Weights of a small transformer language model.
Size: 11 layers, width 768, 12 heads of 64 (3 for keys and values), MLP 1536 SwiGLU, vocabulary 8192, 71M parameters.
Architecture: rotary positions, no biases in attention or MLP, untied embeddings, some layers without attention, capped logits.
Training: a variant of Adam for these matrices, 561M tokens, 4278 steps.
Each number is 128 + 24 x the weight over the matrix's rms, rounded and kept within 0 to 255. Layers, rows and columns count from 0. Numbers have three digits each.

# up: layer 8 MLP up, 1536x768, rms 0.0219, rows 1463-1529, columns 704-767
# down: layer 8 MLP down (transposed), 1536x768, rms 0.0179, rows 1463-1529, columns 704-767
# gate: layer 8 MLP gate, 1536x768, rms 0.0227, rows 1464-1529, columns 704-767
up1463:140142154144148118091152160129121143111098125154144128096124145087142181123152148151102095122139155112088146098158135121153127151173163134150159141142118146127125160141154130112119103128153162
down1463:131112106126150144135167147103113122122108132134166095160132141161133103137141114130148134157097120122106158094156132113075153141094165155126130116119106149140160097130095128121116104105164117
gate1464:094114097097124119164139074130119112150130149122075093113147133077084151141104129137109148197109120114147157109122126103150142126134105120115147147114090134108143120107127136141129128153173103
up1464:118090151127174126125178118100098123149142107151153107119075140131128128125158079097126117104124096142074110113115114168162106138125111109100145132134134139127136113075122124148128113156155083
down1464:132167143136119175114132136107152116112093145123123165120084050123155120157118143096097098129160125138093112122118092140085136089140137159154112125095137129111114117130093125146132143114102129
gate1465:147162144131144099123168124139119170110135103101154179137170125149121172149066127118113139119154131142092142122133195147134161167122165118097081078125149129127114144095125130139091083122085123
up1465:118106157165113123094177139144131204161151146136163139176168059115191113129136172146119093125136148122138095151104133114153161121103154111146116101105103161154085137117141097131129140104172141
down1465:161107111140199135111155120095099156132106150108156079113144111100146133111117119148128084123105119096067096104094153125078106170110098121154118128128123124141119141119164139174119136094094111
gate1466:127077142109107139157065150150142106142123133129110143112149148170127151100135119091082130116095129120137098121141123127114153158163127133090053091094114112101110181107156133180147106104141135
up1466:132142109132158132162100124181128108148157155095109123128149117105132099169116133125152123105156125109125136116141093138193152146130110110103150181108131110105115128125108129113112154089098122
down1466:116110095138125196150159129118142082162165155162137122168123125112073146093114112110095129131109132111117154125156130146137154129086117098200108152139078154108106144125125131100091092127112133
gate1467:119112142086149157139134091141139125107135127106159114168133148143136140124163131147139144089122155134099167132140123107141131139128113122155149120138156163151146142139112168113138118086114143
up1467:169113095171115104120124130157145135134158120142106109089176113111165113124144093144114120112102129103153122111111145131125139127098126131146145115124142110107107099149106156121144101155151059
down1467:129120135136128154128111089102096125141139077147104118146142106120143156097138120129154119096124119132141187115107163148119114087100106183129151119091107136136108101134148102173115174133142183
gate1468:121192161128109127184143141075148085128135172142128141087101141166129114119111150123123124086145125141133123138132144067091154150096118120106158126117113143135104155155132167118169119150107115
up1468:140154150130160126136115078096110143098148137115148151135107097080160164128125123116136140129114145092168125184121159125116143115149116135129103130122111124107094100114133134120142101107087104
down1468:131130062147099134096126100124134109128113171128128118151154114100099121134108091122095122151133102119130094177087131133127162120137111153115132112088131103145176149124121179148169149139166119
gate1469:154108140147120176150127120116135119121070128163164138106134180086140140121109125190097165144149124124118137164157150129131128120111168132109138115142135121119089145121115151102144098122141106
up1469:133146100120127151115110133142110114158152173097115102121124113140142136176133146089149141131112129135162153140165103133142130133136135085119092151182113136159151143139111134091106122142098114
down1469:150110133113143109140151112107104175149129149128158117108108132106153158133128154163129142108130171132131109128069097144095141127076148167101113124128132128128111124096149132131125122127131113
gate1470:174133108126114114116172089131142102110131113110127152063142146124091120090079106106158157080138124175113114091152146130156153142115126114173117112122153115108113130137118171143135160116158089
up1470:104086145116167120120166113143144133117123112188112140171104137122167124109144094139108185138108123134140130111111117080101106090132117141088142121111153093161115133140110149059117146107136115
down1470:149136139124104122134099093137116134124141136130157115123096174144099075081133111110150166137145144092094154135107114126170161102115132162142131150118108135107150100150126139097090134148136126
gate1471:107105167136161137151058173153141127132153126146121139138142167123065148114123153155116127146130151080144120116127111140106098102119120163117109122132108155144119145164115136162127133123132133
up1471:105169137175179125121132141117103151140105142093129132127128133136117142134120130109125163097172127072177132100122139096103137141120127139107118130176106091146139139144115134145088118121141111
down1471:094125121135137162154136116110123149125127133162122164148095087096123144124143153179122100137130122139097129143143110130112190121140127164120140110105193109116135117139106126099127120132156184
gate1472:139127138127110145102146118128115139102103113169113168113136127155131114157114137136128116072109127138114115104123145122084088168185172104160116114159127148132108164142024180133160120141118136
up1472:161121158131118140105145122110110129133113146148149129112152166114105124107106098125130143124110129113125146114117162121159128181165136105097137158163170167159083154143074148101116084144156143
down1472:122113123109122126153114101164123110091163121104114108125124112121148143152132136161112112129166141126151141169116125150114165135124143137116152126121081110130147117126236094121130146145132144
gate1473:095169124137175142148174182145132155154116148136123107078106148132137131094176123105071106139123151159082174132122118120140129146127137173144126099116112126178087123130111147139141146085115117
up1473:161187080116130109114131086148132053128098125114120135152126092152148138189116177101159127106115115145134124094150165126136048066145122140151097158143135138139150158119121146181137095162158135
down1473:146093126132143170091129127158105067099125168115082135127124135093168154136134168152112158159124136156132139167120111146136135130094142133124152133141144137139166132140119118121190151173130134
gate1474:128125093129104167139129158144096131198164112115131113112118140139115126101125144102157150136140114095167057130138184126127130134137119157111148157148133185132144186166096070083144113198083188
up1474:093126092164156099147085104133136121134106104143150121117154136133176111111115119115134168144117120099149112131144134133136104092127143109135137126156145114129153135094154156111106123128115112
down1474:118112156161131138127181154115157118151120171131177153151122139152114138118168173091161175153062151150145162119133144095129140158171140134103155138143162180100151102126155091087096118120160141
gate1475:152165146202136120125131165144143079187134150136089114129113126133119128132079148127108148101140129143148109052156119077139157104115161130095133153135135136152116147162099135126106160116142162
up1475:129145134130170087137120117187156112132149171148121131127150082116153168109136145161119109134174145102143144099141099083138149114118163131127121098135161111091109085122107131148111143110104132
down1475:161136146103132164136137148127133152176091156124119137134109127135081118152144124145125154116134109132156117139122137126153090137151156093084148107121129098138114123139100153115094145134152140
gate1476:103130121135095122071147088150152130119100173156139078091131122113167107128160117138137144166107124107136116142139152093110126130086103122119159137151129150129139140133134172121129167071086122
up1476:123085187122103155118129158120134162140138147175140124147124133138141138144099178126125117167115131134091134129122109084151123143111123085115131169132143144063152125155126116133097126114108129
down1476:126123122146147167119173164129154086127163137108082142165106166123094126116136142143088061130156114146161159160122116151140140102098088110113127080111120114086130142093114096141152152191113122
gate1477:125147163116140105163147141097153119115144147122098142134138120112166131141127124087111151121086125155151089122130111124165117098131131108125167137140105160132038103111150121117127131111120138
up1477:101154091123103111115126120149137105120117110112111130151132141068154123105150171136082161148110093165147098115152189130173130164117112128146122198122108188144093103147114150101077095134140137
down1477:122112112159142107141132167133127134151152118146081159144107109141138143141142128129157097124125141123121121122084099110109159158140132123155129148120097146148111125164126116130126114158107157
gate1478:123137122146136130105128111115118183142122136132141088183108159090163127139141161132170120149123131109108142115138153135087115116125109120111097100158130078148137126081107124156117136127176077
up1478:084096174138120160148116137085172169157129082109149140143152110122117131120115131128133167100199096151128098133133109149117074158148154119102118085109152132111150125142096144104093113138168114
down1478:141120108127099154171121108146162131135115167150128109117124092139161084142125141136122116137172168119156130140138080062098133123165140113120154139154120101137124146119131110112125140116080102
gate1479:150130133125090093099168135116120136128122104111148143140119134135164123126106142096126159161139122113161129157105092129130152102146098155124173118169078112129125159185091115171131145140141165
up1479:106131102136130135134077129135143129149114133129121138116158161132133161137151170161097157118129119106167108127130144124107117163105113132153138128141150160129141115153103126108131119115138126
down1479:144126123074137124134135152114121102144122132133112134151124117137139133119088125105141106141134140113148107151124148134153130138115150133111119088150087106112146135138113110132154118103117178
gate1480:110146166152142154108111143097165092107111153139129093149124143130091168145125137134141115108105095116131103146127143112156153134148140146121111124138156109136145106101114122115110092121130110
up1480:101071156142194104149135138147135118099142159124116131129137117098177124160196155140142144119128137126079126106151131098120129140134148153124094149125120131123122163125110142130079096125141138
down1480:113138149117123138133079092111144119126166095140129115142151119149146108117105136132129123142153104131156108176130094169128145148171130154129162159131115112129111159078135135106130114132150156
gate1481:125083112116120120095170118124128104125169136116121081135077108096113154116161101135172132152140133148112118106118145120134107117135162140103139085109115128123146150108110144155096137118138131
up1481:152147128040122140153113131084160134131144112130138120128077114140147118141138117111172144116114141142131149128096140147127112106147146147133141151119145106148123087120138148124145110127118139
down1481:139155110160117143145132131114098105201143122100101123147121136135117159105099140134106140125115124130111148103151165122124109146156116147143129151185083098081116133133146164116125091131156116
gate1482:112142115114161184143133105135130124139099101100167133145109109107090098163142129118141134132073099121144118133139085135118104121119130154169132167125109124153110127118141065141136068109129120
up1482:162137126151116098114116115144115123179177069125134137141142104161146106104134150108135128149110141113105129124139144086134129149148123138131152133141139104156088123107146072113081082120134134
down1482:164150161119161112136182115122146070128116132080155112143120151131141111113108130150130126116089103127162131134098130113094116133110155107199088176127115140136124136153092109155096114162151118
gate1483:123174134126087173090102100166128131136145112154097128138150124117126141104132125105115119143105116110175128097051137119115091129108149120107119126167111155100124144194110138138146151147115133
up1483:104129124099147120154131148129174131119124126164119128109174116133117128131101110125147089117185135142100118121097119113124140157138077135136115191141105131148143106126107142127108151113122100
down1483:147155120097160174139138107123119089097115157122141158148135101114076130113129129090139135137102132122145117116171083110079158128101169108131160130100060113142157121138123138097120148114119087
gate1484:102110165124191127085104134121139115188157161145118148158127153167136124113168122126197168097124132184111110087132125195182153153108124125162124106098096105104158094099146124101139159170145121
up1484:103112118139153198185118148111118107115132099102131119111084107176130107162121146118112139080108131114152139125198070120123160130135113127154137137120119147161087154146122133123105134115132185
down1484:126135130129142064135116128155102147124132140144099132159114134110085136107141136153122112131091109108114102107146116131145127146113139148113137155141120194119154134146150174136161129161150113
gate1485:124139134158165127108131115125162154127109109134126113136112138115118128156087178142123131125107149131132130126146124157123098140065105138149118098126129135125109116147157121160144109127142078
up1485:146140153166115126091121153070134126163140145123120154162173120146193118132122162103140148155121117154104146173149137181164122098129178138151108121116166144146079122152128143128131099145121102
down1485:164118153149094140137101103112150092159077158153105107110151098091114156119083116123121122119163146122140084174116116140100113080121145151117143153109090177127159153148171090136101150124113101
gate1486:115162159154124133148126105102152103164098088137137122108179148119139140139133130124152118113112141114088102152106084147124124178105121109097126088139157126134120105113112118115150173116100111
up1486:127137164115177171148154146130137121160072158181162137140148086078132139147146112100092121143122142098084153135139163089123109103088143101115124131153092160116117080156150131158127095174125122
down1486:164104153112110165145102136126094129136114085128162181117126119139096158117145113158128098129106122117126145147142112101138126118092143156119105156133140131145126090100063102166104089127100169
gate1487:143086104135111132156107149152162072139180092118066097133102162102137121126133150125167137127138136136115070150098157116123158149113158098133128144135148136143115159134143101129074106116127111
up1487:147136117137133101151129132111135139116146074095109161083113089104097121140117163133078119100150157063113133138102135151138123114103132124129109086118127122135140098117145090084128166145130127
down1487:161161084100162167135098118146159194135099114113152146152127143129131161118122141148105116155117090179130150164140138094129086162067091083148122095092127112132138103128131158123111110135131129
gate1488:128115134136111130160125107151122116119136133109143158120136139131159134113153119139148135131089147151136125114139136106119123118101150109128127141093140149138113106150121133121105113136134152
up1488:093133129133136142141127180102113141144113156145120112111115125132117149166126107131134154114135152082121099107130111108133152155139119123144098152126155115115166136127133170123122154081123090
down1488:072100098138111120148135145168137159126116162140103186142086137098153156136128156123144134117145123120105135145138159092138137139084098152126137143097117131108146136082134113133151146112128102
gate1489:141123119141124114156138152118109143093118135173153137113170132109132133136089120124104146143135129094167123099157161081104100111131151126135113154156124083148105145074123098146096110109139129
up1489:166141123081087124149118149154184125097163080172125128152145125143086107105128106149106142119126111111112124142139130144126126064091124141142149125114137129151138139123129116097119102111160184
down1489:131124162173153123128170128089135161162092147130075129102132085175127108126134133143165143115142050083129118130102149106120114103121121132129079084138125129168178129131127147126136091134144158
gate1490:109155166155144115141127169091130141106138122155095116081143068141110147134152112069181083120126173114139113111133119137108110070133147131141130082126125148119097134123119073111121137144127132
up1490:155146120113091114082118088151131182071175163114116121088086157178116069133137120120121158124122133111109150139131103134114128098086132119112129080110156123154157110139095139151131123157158156
down1490:115123123140141141113073107176110139107143136137124143069154146133112114116126154102126124172162141104160133130158128111173137086115139134120130109149118115124123146150147125147114132141157114
gate1491:132162126188090101085116123130181087146157092145106118118094129118116109119108106090121130114117169138147114158096143143154170144109137087147143166170127104108147135119125114110147125086164109
up1491:126098130128149115141143106158133144148061170114103128164124164133103132142143139088133129157116119166099124152126130109124122150096146161111104096164109072156127144108146170150123108140122135
down1491:125159130118131146116076111135149129096119112143123089114154098123150102159150097144159100143076126142181132132181109138147157109118077117111084182061140155114100156132110054116181129158148095
gate1492:108115138119092132143139145119144131116132156156146106117129118113139122100159113122148147150130116131108088129129078100150109109127091090181124145124166112109150142101119111143115115136127098
up1492:077112114113153162114181155127151112113139120137140125076131139125125120163139079098152141070133145125111136105141108142084142127092111131129155130144128120159103112093098109118119148084166138
down1492:116099106134100126098103113131127105105117155169125139123156135068150119117147136155117126105083088078142126127126125112124136158130103128143092141135121129103149127135113136147130112121155161
gate1493:143119108172056116152140106124104130147148129069141143115109077157114126146173105151111143142114107134174132168109136135140128130147136171167125151135092134116134119144140179163122129120078129
up1493:123081098117124155082151117106097155181138125133105139129103128156142138109143090148151103145103142129171120137096122142149125124119121127164121128120179144126131113150053128103112104100099152
down1493:138116116150116162144136149138145115069131160106156164106198069140119121149100070156140146151197163131129139141123115160141117125137131141147142100127093117140128094161133161144113110099104104
gate1494:102102151103105139149118142131144141093102159129116179105175100133129135141079157135073136140129112139117128135152144119164158094166139132097134113054155137086152142088148072115169187099117121
up1494:100118170113132155142110147126111147132113151098122101156082165115155142108140160074129077116108117113080137098143146129113168130095135135143138113125151075143147134182157142139160121138113133
down1494:106097128139151143120156175171133143112162145183135118106096146115104156145137117089108149105135113132159119138113172132150161157114099077153094134104137164093137129112110140140143107140099126
gate1495:152148096126119156141086164122143067135117155121142108076122098115108147105127086151135150072075120128144096165166135140117155107113101142136136143104116150131098139117122130109140091114137139
up1495:108090148119142088101118060135138129146130126131074159178052137117151152135127155104116114126168122163133152116072136128154117124157136127110131094180149149152159144146117106140101158130099134
down1495:116186110141138172155150119146118089118159132108110137141125120107138099128142140119110153130071166178128137147148095095145164113123139158111125107095121129154107091115140123154122146133132123
gate1496:138107145103118124199136128119155087126129114116155126128124145117095118149119146111118179126146149157161100096117141145115122087115139125128074114121172139110140110160127117153129104139127085
up1496:120166133154104139138110138116126095136134138146124145114150148096088140106100139158123120173116119149114096097151131148176094149128127090138125153156121174101107160125128155144078114134115102
down1496:106128119095110148129113095114110127187092156148139131149098078154129172118120130095142151157078150153141128159130155137085156162139148119152161115140131108136102141142159118074104139146151145
gate1497:114095135126140134134152123134129140145131146147150162140119127140159103142076144114105184114159108147101123107101143147124111123150130105088122147138087135135134159132115103113122103161142147
up1497:154154105137100126132156115131158126130131186128085137121092113123152125123190139131105100150132145117145137118152114176131148100131137142165143122117090166136126096184143132144114148095131127
down1497:143140156134109128115161129113094142142121094168116112136134141159128116137122133099139142142126102129155117147108111118181134110139170102124143164120148137159092117108111109144109104152121162
gate1498:135105127110147130134116197106105104138130119117165141115096126142146170094091088167094114150111145120122172123113143138148131111086161116116107131099114147173148139077152082113135109129119124
up1498:134141113111122140112138101088114135139166134124143093125163136126124156108104115160188142156102138105091141074130149158163131136072169078156152135142133181152126158098162108106131127134098106
down1498:126089163088141126126161144141155113138114121083089125150086116134133108089175144121123096130150114104150169149111117181129135096118135129117164118113096124126095120176120086135168162110112114
gate1499:084141092109105129114143162139088115116098151126138090120109154131116096086152129092166126113138138144093143145151132164104124123105111134138126166093153101145123060110110118127107107101115126
up1499:144150118121169111130115118160101132169114083070098087158062127121111114138147138119132115103123106096119073143184105128126144153146157118135132096146144121141144136106108125107113147092128109
down1499:139136118117146147110167128141153162127148097156134136177168133119118140088119099128122175063156125158133120149160117135167152145089118135143146119141130104136130116155106125121089169166143111
gate1500:138186156091128109116149177145157126097096158133135132125137169081136106102122152133141111123146152162077155140052110091076124147139146113135123171100149101128061105103097160159116141104138116
up1500:140109208092118133130146159135136124126150129113116160122130139114096115096103120105084125133140124136152134146146111089160156146124176085085168110119110204156131135138084137144067115152144188
down1500:064181110127126141178152118156103139083154122106100186098130078120158120118091094135117114148127110172121175145097132144115112110148104135128087156107144127117114159165127120158128125128127169
gate1501:134149149104092140157141131140130162098134135101147096137149148130177104125101142114119115100109112117144122160150105153127145068102095106125117105120121144126102143110135090164121111145143117
up1501:100109117110145136116134147121139069105136148152117130118106114122127156132136157155140143123148141171139118111103111142117122136124162097098147147122098102137145125148120128099135105122118161
down1501:097166087144117136083136123125102124114156093126103085125133116119140133117158103106114115129119075134116162143146140102116115163110144156135104150140130119125125137132099117132129123120098109
gate1502:143115128089119151113137092129117133148162130146096098145105157148142132112141137117128087130165103130147145134121136150156137136140126136072131126117149137141092091173109123170139139105132143
up1502:141107163094123183114112120135123166117157158139144103117144144131141122160140119149162123155142141147081131118166110092113133086147122150169117103118134110122088104141174138121130125125124104
down1502:100143120156127120125123114143151090158112115141134126144116118128129136137185125102133106129085184136149146128129118173110131129119139193096103169114151115178149112155098143127106114148143153
gate1503:164101111130135162109105121122123073121143157097143108143123138088129105067133089132141132140114165134122095110086176123140144115083120115136155148097073166165146140162094116076132101102147139
up1503:154088164124144113148173133117096129147143117151139130123124124080120104159097144061105120114113138106125101088112141112097150114126132164091144129183123153079098110168130122137128133146166123
down1503:143119144146144173090137110129111132159144136134168147143133102096112098137118155121128121125072175167112103098118133170132085121154086111154121136134080161127114112115169146151153130116134109
gate1504:104161167104088167157147164118110111116097153133128172109142132181116170120117135156188125154089124108092115132121135110179104103121108093120143166119158079096106097103089124079166092144110147
up1504:111138150124113109175166154153092087108133091134136139163142151144182138161151151151137140136129157111110116143120128073122121115140111134138155129142125108128149145142148098140134147119105125
down1504:125116105133152111130142130123120150174136130122118107104130136131098107110132150112142171096132150137153135118122147127133134170113143185114146126129109152122161124106111122139122154140120130
gate1505:176139106102140147075109151113148058130089118134112128175129095116129155138128118120131163134079137128111119159133109121116096121140086133119128169115103119128091134180119121119105105117163151
up1505:071088134141166124135107122133112138124151116113122141131120083107164114115090142122106157095140118119151144082114150076151155133122101103107111107158111080082130160099077141107112122116100140
down1505:121132128109147124108147150136131147116056133143115160125168146093100112132108117134144110145153112116126178116137117179121128099093122129122132154084101150081092133131141109144152105111135166
gate1506:128124148107114108114104134094108142177193118089132140133109107112151164120135143082170150104121127156117141097124164121137190130113099126171144109139108118080163158171139067128158087122119136
up1506:089133148147100106092158145154135135100147091098172165115141134146160120178118152125121129128089182095148148125142139162145132078103107170154123092135091093150097125125118113143121142165125141
down1506:090184124112135128078102123135166136139163117068165124136122133120151117179172141146084150115148114146125105121119122135088115128135127130163109157109126144156114139079133155154143105105139178
gate1507:121137145103173153144140156118136115125098116141181132103117123111101100115118155138141155115086150187128164126152113113130087163125131158127122156128081128119106102087149129082133150130122105
up1507:078128174109132119125143124115138125165143113144135135143140131187102122157161160110147141126128131168130136136159132136135160121152123099131127122125126076136123116132091115194103122115178176
down1507:134152162134123105143139092183139117124119138155098108116140097107132115091107150149132148121126153119146133133142159118135127116142096124139169126105191149163143158173136148112090094142112144
gate1508:067104158143088104139125158102130164145129107131101136140141164143074146136130122145168101110182127122148088128118156139146141160114166103100165111130194144174161115107103151088135175103170106
up1508:130117136145142137152130123080140154129118126114133082087088135161110134105124187170133134131129120152123097124161120150134156148135134122115117148132123111163128140074172111124111113152117091
down1508:137139134126116163129119168113089107112135134120142150141136131093125130113164174149117145187133182134151131148121152170126127139081088105143130106141151117102120132110102141117103124084136153
gate1509:131124158130086138131131122148139082133116128097106111110128110134123155158156157121146148124126110139125102141124171132110111150141130136138131143135154134132087111151122143144122088108143159
up1509:136136159152125145141157114121133120123084144118156136092072173135173129082151153063161095076162131108108109140102096163145094120102154147184114113134135102139163120161136102115139148137155100
down1509:140127158124077111137120124142129090110089121162157143098107143089125113119138111130138084146130148147112142129173118148119096147105119133130152147137097122152124110116104155106129114137137118
gate1510:127196129145153127116112124123110170119129150122109164144124150152132128153110124107135095107077111109124090143124155096084090153129084153119136154122176123168123132149101158096134132166142159
up1510:146133146113133140126128097138170098106118097090107120125149176135125150088126114123147120139108126150107111093159131201119161114108122126141147133142083148107123159105141154157165124116114106
down1510:132131106129120120102132143130126185149167151124109148165132138152101146086141126120132142159142118140123126127122122157174154089102154118147126136162068136133165145085101142134185123173101099
gate1511:138155107094126166139103140143075103081135117117117104155101118104098143121139144118175086089119096115106115125154092092117150111107161133128103153140163120144107187168147059138121095134134125
up1511:109147127163152115168144142128146151119119144144102159127117108083107100136142142118084127166120114103098124147135125106126123089103117122177131085109120112146116137102133108120141108096177129
down1511:130165109150102066158120125130160136126172112089165113127145103123099106133145107116173134174097147092080114139183096128138134099123114089158124181139146137115111098146135131127127098146072099
gate1512:134131102144145135112117157137120172135166089172090153115145102102127148092146133153194122152100127123137103147146140120164132164140142140135119180133100099108140122151149101103135155142119127
up1512:139131155127103127134135109159111146129112089065079123103189125118113094151119144119149122083141167125094083141134164141129110145133127125151107133140132125139083178117101145140154150152116074
down1512:128114160097074147144155139115123169157124136131159139110119146135136139077133148073125128138200200097130053125089095084153142144146094121083150089127155115093091151104105142117124144115081124
gate1513:109081116116089169125121146145163115121162131145162169146141125107116133120102131153093149111125123124139142154167191141092146147083129103115092127160142115080117145146133119127154086174098195
up1513:128091112096114151116110110102191108149111142120121080128147120159142143103082170122100126145155147123119144135117153125106128105123090111129102163109096111139132168108122091136162134114115140
down1513:115141112138150097105169080135104101103149120140106129134112121138149113162135133151110130127163148134138085076153122141112140119133151137157133151130124135122159141100164144153151118140150055
gate1514:125149129108149117120083133160114105128132164144141190139126158102084146066105171103121108128117122134098127167135088188104163086169132159135150104138127113149121118122139103127144103125116106
up1514:123136144142101111138123101139090138095175102114139102144103112152167143192132154137128129065096111150153124121121166113143106106099136110123077146143142108114121123099127092124136109104127101
down1514:113107116125152128131124160171142132152166138127154146128118115106094139148118142172161199144101102118117161141079131133104095168098151137108081118146183118081124114136079145065108117147145106
gate1515:119104092087102157083171153164138144131124148145186122120134164104128165082106156136136146156111152147108123175144137162109100123153132139141115103094116145123140105127112172155131158108122114
up1515:164172102122124131112110117157123117138104130152174183048107117137110071100115120143108137147095126136082124124096146092116126138110103116106123106115147131131140119129113103140147142196142123
down1515:100133116108138158117086118094108119109155138099098170165147173096141139084142125098146127138117169114129171127164141131114117135090120145098120085145137131128122155134127150103166124120125129
gate1516:107116154104114158088118145118110111147101173104136148165087122103105092099123129113114100116173142102141105145125130123119143123120167129124139132151142155075128106144126104161128152124131129
up1516:129118139137155116139112160085118176149117120106113139143125102139106165127123136139133081084142144129141097206129118167131150082120120140140132149169132156144098136117149089136140125081071133
down1516:132105126135138121134123125096126115123140186123116103135137152117163139104147112096123116170089128096114128120132191125123097098137153103154094166112154142117134143134080164160213142152168142
gate1517:106131107137127157092119125128075141128121112187148132135125149135110137143123126158115129098069157105180162129091102113145156124161109127192097178134125086093149100124114143167143135152150139
up1517:079102144078130121107163162123126142103102119098161121125139098098086151105124149146101138180115150123115121132113149114118127128119107084137111157178148099118132156115129121107127127130109067
down1517:141125157126083105126098150137147147129152116125108136146134138144130147116108119140128129077112186135122133114115111129140156128114123139148137127147110117155115126103096123134128125065132136
gate1518:145208119114130106092150129174119180113115119147177103122125168134103130159151100135133157140097133089096120136131146142121152126130136120130138164141152139157122123125139116118136115173138116
up1518:108128135134121114136144151110121140121098152136151141134130153103126115142137122160121129121178135131121131128116106100131146121119162113116094138159161097140145101130132128118118133123114120
down1518:141106096140151105118095097099113118112078104115106139114137135148102129152104117137129151090127045111104095116123080119118098113113158092078134138185204096130130143105176167143132170149144106
gate1519:145121054101107185111067109168102117150213141107154136101136134077102106088109115140155123191073138107135120084155129101114146134131106161139111142136092109128081083162093077155124120092169159
up1519:120102103113126102084091118162126132146161118125163111097145108145127113119121153149085126166130138088107123187136122151146109146080127106139091120174118148130086095139121113113135130136139117
down1519:135114121157080128118117132116121090130130131101080137123146137148124172107114131134130105131103051156129111112142106136116182130062147183134125155168111178160141165130170103170164109107163158
gate1520:141188130120094125204076118140143118115152135155131180160179136107076148095101178141125159130120132133154123135106121114123134129137117113139101114138157150152103116132140163130118118074175086
up1520:137150171085097133179147162126154110116086107171116111141091158111145096117116093169151147127107142124096159111152152122157137103109122155126156081133177121132146073116156123111144129089145105
down1520:110100105152151182154108087086151161132113141140109144093158142136103169117103153125116111130142122113116169148160094107083072117096110137126125132141150099115131111125122137089133117157090141
gate1521:086144114136131131163137137123096126098158142135157137067153136122113125176200097144162167151125115167127084110092161105133099156134158079134136119166152168138114155135043137129135080120115109
up1521:135115157140064136139159154137144158137176116103177130132142177116100126128135158092157090111161151116112129172160080141158143103136108135107126116156114149148107173147124126135138152093141120
down1521:131105112130138169140139140144113113167153122143169113114131144135104100104118077128144118126129152148119142144165129114091147138148127123144126186161138114119107086102112149127073132142147143
gate1522:104114144120115112148164146169111115117128157114130157099129177168148147127135117107137114152125169133121152133090095126147140141147100125142110112134136080092110129111075123139128134136138135
up1522:124120137189184104187125161087138179134133122134122153116123120114126149098143072062123156132137111160100092123148131142100134142112143137103130108152140166110102110145120153149137111120131143
down1522:127128171115079106074152127120097149136137141083155127132143114139121137112145121169157127124069186122103121127096175114080091072149172090099117138120133122114139121127122131087128117170101132
gate1523:086122130107152144153123126133137100134105127160142136157096083157121131101156111123179133137108139145101148076101121097122125145105137140098140100126105110155124087097143144140113153137111130
up1523:138111128136131123111117133128141181125083132117120118104129120106156137135106137122083110113157137090149117127140146152117156145130118088152104090120164173140121146159069135083141137095121134
down1523:119115140159135125139154127136131110128124163102113139159132145090164120126140109167141148067128141135115125093144111093145121144114141157138166107118127114119080121143124130148107165135117142
gate1524:085135114133140074111124108108155129136126183113134099085109116154109103081156111111114103111120118106108117127141119151125113134126113120119136146145118134161111136141110134111115122104122085
up1524:132150128112144148154137136118096088129130153119137108141121123095142121131101143110130189148103145173130156149113139145124115092145097139150131073081099072143118144131154155110085128132100140
down1524:108108197111108128122111095137088157101153153138079059092127127134140128121138135128126122116114170122121102138143117115097100101153102125120129128137111106139170159157123098167157123104167114
gate1525:100162106120131135140115111131113139117093151142127097131129095123093124133163114140158124134135109139140137137142134127130145137101149104090133145136121128146105144123125140134102121129166127
up1525:121124108099123130122143117128133120091090150164125091141093149123104098158146157126127130129127107121134115133131103187149154135123102134064145141114114119140116120113135132123093119112193133
down1525:182095122155144116132149092095134127130111134129112147151119118123127144125142116123112107166152115154106119141143071125154166146136114161134161102138115114127146106141139131137111129113169086
gate1526:144113144131159137151122123081102152123132122168102121110093131155159139120138126132157155111147143123088094111091148148138089110097076161140113098117146172103096119157142115161140072091137157
up1526:121130126128132132126131112145100192186161170143155094116165131120112124097166132135150128158170102131137125116138106140153143133129118127103133099138094154138090151104146135154112140113116093
down1526:105144137150144160124142130135174168100136099134115108125117100129084172108140106118122121168127171141127128130124103161091117145127154137146103155089149102184115168117113139126155116135157145
gate1527:148090163125145130071170146149163165144149149150126141127124094139144109135123163112130140125121155113109123108113132124113119125116090120137183152094141154138136138102118104162062169058120104
up1527:111161089109121104149111139146120154122129139137178119107093146129131125153090117187139136112112140123136130139126127135147126124143121150152116131134135160162148076104131142116103123178133120
down1527:136111167119121092093121123153108151110156156101211119084145140121100116141108153137157125116134133116100151125155142142123131123123110138078178142137145120132091103149152088118134148133156118
gate1528:139107145111122137142133163105113115099090133176140119165076148157133126067138143138152127099136133128137121138113129130128106114112135112148101160158159157140140156159102110111116115099173113
up1528:079159145130110104151167130118120132134100124128101096110158114095156088137112136158119142100115109149136103103146209133140089116123136120095155148139128085132105103132116145122126094134112110
down1528:143122110154088126138141095129167181126086140131131152151110141091104147125132141093120134120147142120099151157131087131128118137094167141126149066148132134148156131167108126142106128103126102
gate1529:136147122143149148195097156092097147109096127124150086126134124133142147148124129146169144117098134136136131126139118120118126116211123127176098181129127085125110137151109093149137137163133154
up1529:152149126112116138124147126147183102120100124132113135168112149147133153121123135165076156131155142160118108133066144122121095096126138121142100100065113118142124088116124139162142129157122136
down1529:102168123144164116092107100121139162131102148135147083110129115112121157130157140117167133152118074134143113125078114081158112119072134151130130127170170143170156145095114130145103128140130114